Weights of a small GPT-style language model, trained from scratch on English Wikipedia: 7 heads of 64, embeddings untied during training.
Each number is 128 + 24 x the weight over its row's rms, rounded and kept within 0 to 255. Layers, rows and columns count from 0. Numbers have three digits each. The size before them is the row's rms in percent of the matrix's.

# k: layer 10 attention key, 448x448, rms 0.0546, rows 163-185, columns 392-447
# q: layer 10 attention query, 448x448, rms 0.0545, rows 164-185, columns 392-447
k163 103:138114094099139120140124132105114148149100116147141123118093173092119134156136124099117132146104125113161152148148135122143159152164104122072114091113115124137125142127
q164 103:143133119129140113130135133119109162132132126110102099135136095144166120113150150109137116114091133085123118131176105150141111073117171124101107155109121129139132129168
k164 102:143145132183122096135121124094111115127105127133114153125108162111112120146137122125134133095123141100131156101128124128108135113070158112177101111120096112118104143153
q165 101:101141147104124122131135123152148142103143134129128091076112072110129140140121093115119121115130144132094121143130104099076117118109125141140154145122110127115138140076
k165 091:152158156126172117130122150137125106142163122152106116085107115115146154166176108144128130097164092138119094114155152152127099174126150114136102091106098097112110157100
q166 097:091134123119129125130166098138161117127143160131124133165119122145132129126088135097126120122130132117166128141177120141125144115113140148155171181108157160149146143092
k166 113:109163138116113135158151107138138104162158147122120170122136074111102123114115129060087085075112110107078072110140102145105118176099113134108166141114111128168117146101
q167 099:112159135149124096154161133090140149118153149115128116156120116098114106125124168109144131120119086143079111118143134125142125135119108142058131145096140152148131136125
k167 102:109145144120129126138152107121105154111129126118116117150110121105164099102117128120120142126115050151087156121094140143111118130107143153078133139106102155155107127178
q168 088:132118067127116148145160125126116118104096112147117133127143101129136104105170157123117149134124103143116146134111158149102110144127140132073114101109111114110109140113
k168 110:152116084170145141140156124128145147080139133101128115157106152121134095099158145145156140145159123123166141148125155193127136137120178140096110159106124142121092141101
q169 102:127158129143131141094165130120116065132132152156099133129159146095116147105153108152112119145165140146069111178111145101124122165098124137139132111161101132127120121091
k169 100:159131141112149090083104143138132114189171133134136129111144116149123125111154143172071097123133120155111094152140137091161143137139119156187108112166107111132146131131
q170 100:142157106121114143165146143127152117089124129152103133150142128094164135141108137135090146138129149102128098161111108118121146188118142123154117114085132122124133069103
k170 102:173140109116151114163111146157119122177130128113137124116101127125143101122191167126068144112120171121147094148124110132148123178140134144137113149086158178129151150094
q171 098:127111157129141163105125137117123108149159142120147140133129131122124154105118124100130114148143183083132177133123074122092151098111089139142148146104147099149131116128
k171 096:124116148147127157137088146148138137186159131121125164104170113156091128154092162128130107124143184101106125125118098090100119140126092145137151110146174137110148117085
q172 098:133145102149173131122131089097116082130138089134128135158135136127184108113140150153131120127096124111142120111109139092130153132159126094136114143163131141113134116139
k172 092:133107120078152120110126100135146139124121123135150119136149099136138125121131135163083126109123132094151134128071129102109153149144122123122106094170171133150135120117
q173 105:134138110126121150120155146128112136122162121113084157146164158134042172143130122110153125135103124105086117151110145108176131135141100139133115081149110142151122168154
k173 102:168157138098137092118121112157109128122132117141116100088105127111103116083152148069114140142078130121145085128159097101145148159130099170129116122174134135132132162150
q174 100:139152175150171097103090144137121171118098115150127128118112111149166116156124104136095122136142129127162108109159137151133095142123147127139126097105136171110114120091
k174 104:121145117190098110099160156119110138111119167139127173189148144171161123109151105146169162132175159158119113059153168129158144132088167107104154136122132152105151083127
q175 096:179146136142130141140160127095133134125173122118080103127116116131173128117160082147127107107126089135055086108139161129172112141138137129100148140149127160091118143096
k175 099:137138126159110100101128096102099157083146128109118125100123080105172115083125112131112096102134094120117171088099133154160121120098136122101130146126090159137118160166
q176 095:106138093122112134112108117099141138118173115131148161127120166152148120147177140115127118130095130108145112085116125124099136073099084141129126141140124146118156108142
k176 097:150124129089134153151130155137125115117155136145167149079126090141194134132119157170137112126122112098135147188121119196089114164155129150133154090126140103122116133138
q177 097:122169078143122120155170119131134105125108149135095129131099130123107098112115112127134121133175148144115110148130130162128117176117162106107116141121144093114139104162
k177 095:083099052128147109121145127110130163120118133086126115145133180125120112083157116117114149127114143127125131150111144135110151104099143151141127195110151128104146093135
q178 105:139128124108084163136112091091161073140153159158151140138105120110154116101110153139137124142141168131156132132148129115113130140127109116140108143113140143082150137110
k178 106:075120115134126147102137108123173110090108140143166118127147117116096106086141110108112099114133154111166158159113154134092133133079166167108129150105138170157131153127
q179 095:137121142128135157119088091127149149142126094098149116136108131146129167133079091155140105147104111167168121115143141096137158116171172101140120093130133172118114104181
k179 103:083145166119108147115127083126142135122126168144161095134137124149129151160121131135156134134133149132152134168155166086090124088122145092086133117154151125159166127153
q180 098:142105145123092117147132154126158107129160152135148107128126161123138113118157167168120121153124134111084170165100140129128129159139098143120128167142161127149111099057
k180 091:152126114104141122160144152128132099136141148147138176131120144140144122091165143165126113151137134116118152120129098147163148135139079168133138139116167175166112114123
q181 099:144103125155140105129143142134163099156121131124155129083160121128154170084159105111137114150139134113139122145098066100128117123136117106145164138151111125140132134145
k181 105:160112102137117107135103133073106122152142120144096161095157167139123186173127164188126113130130111114133154131141142116154132104152107086114122090142074136154137128152
q182 103:114111151106132107097067128168169145152092081116154117136177130099145119136151138150149098117141099153122113172159124080139122179166087116174101138137126167137108096147
k182 109:109147147161167097138108136129159117166095115166140134155127118112168104135146167101104172116116103136122114130137131091180172141114127118138126128167147172155145111172
q183 107:120149192100131094134104070111118185137135126106131093146142098108141130130094104099110113126118171126136117087117084109125134093125153119116138166127154162130099136118
k183 102:083139167114131136165120138124120141146090125154112103128123141126121135129140095064109157124109119149132142058157150144115153111079136122110126130107137111074111133148
q184 096:105137147117189150135088122152151132149083114111141099092183078123149141137142100110125102106110125111164095124139114085144136142148112096138177163188143135116167122160
k184 092:119121099134165097119075120099127134102143084140118106091151102169140156191143109124154121091147123112136109129136142126169123117171130086140124072146096108122127119158
q185 099:174103159102089168180091177147163155157135097121163128146168123126149158117132140142131150163098108130130102143150166113146122125123127154143140127108120133093122097162
k185 097:167137167147135135114097148099096105136144113149155149131157120140145132148112166166155105132116135146168131158149131122152119127130142155130140081114122163144143127159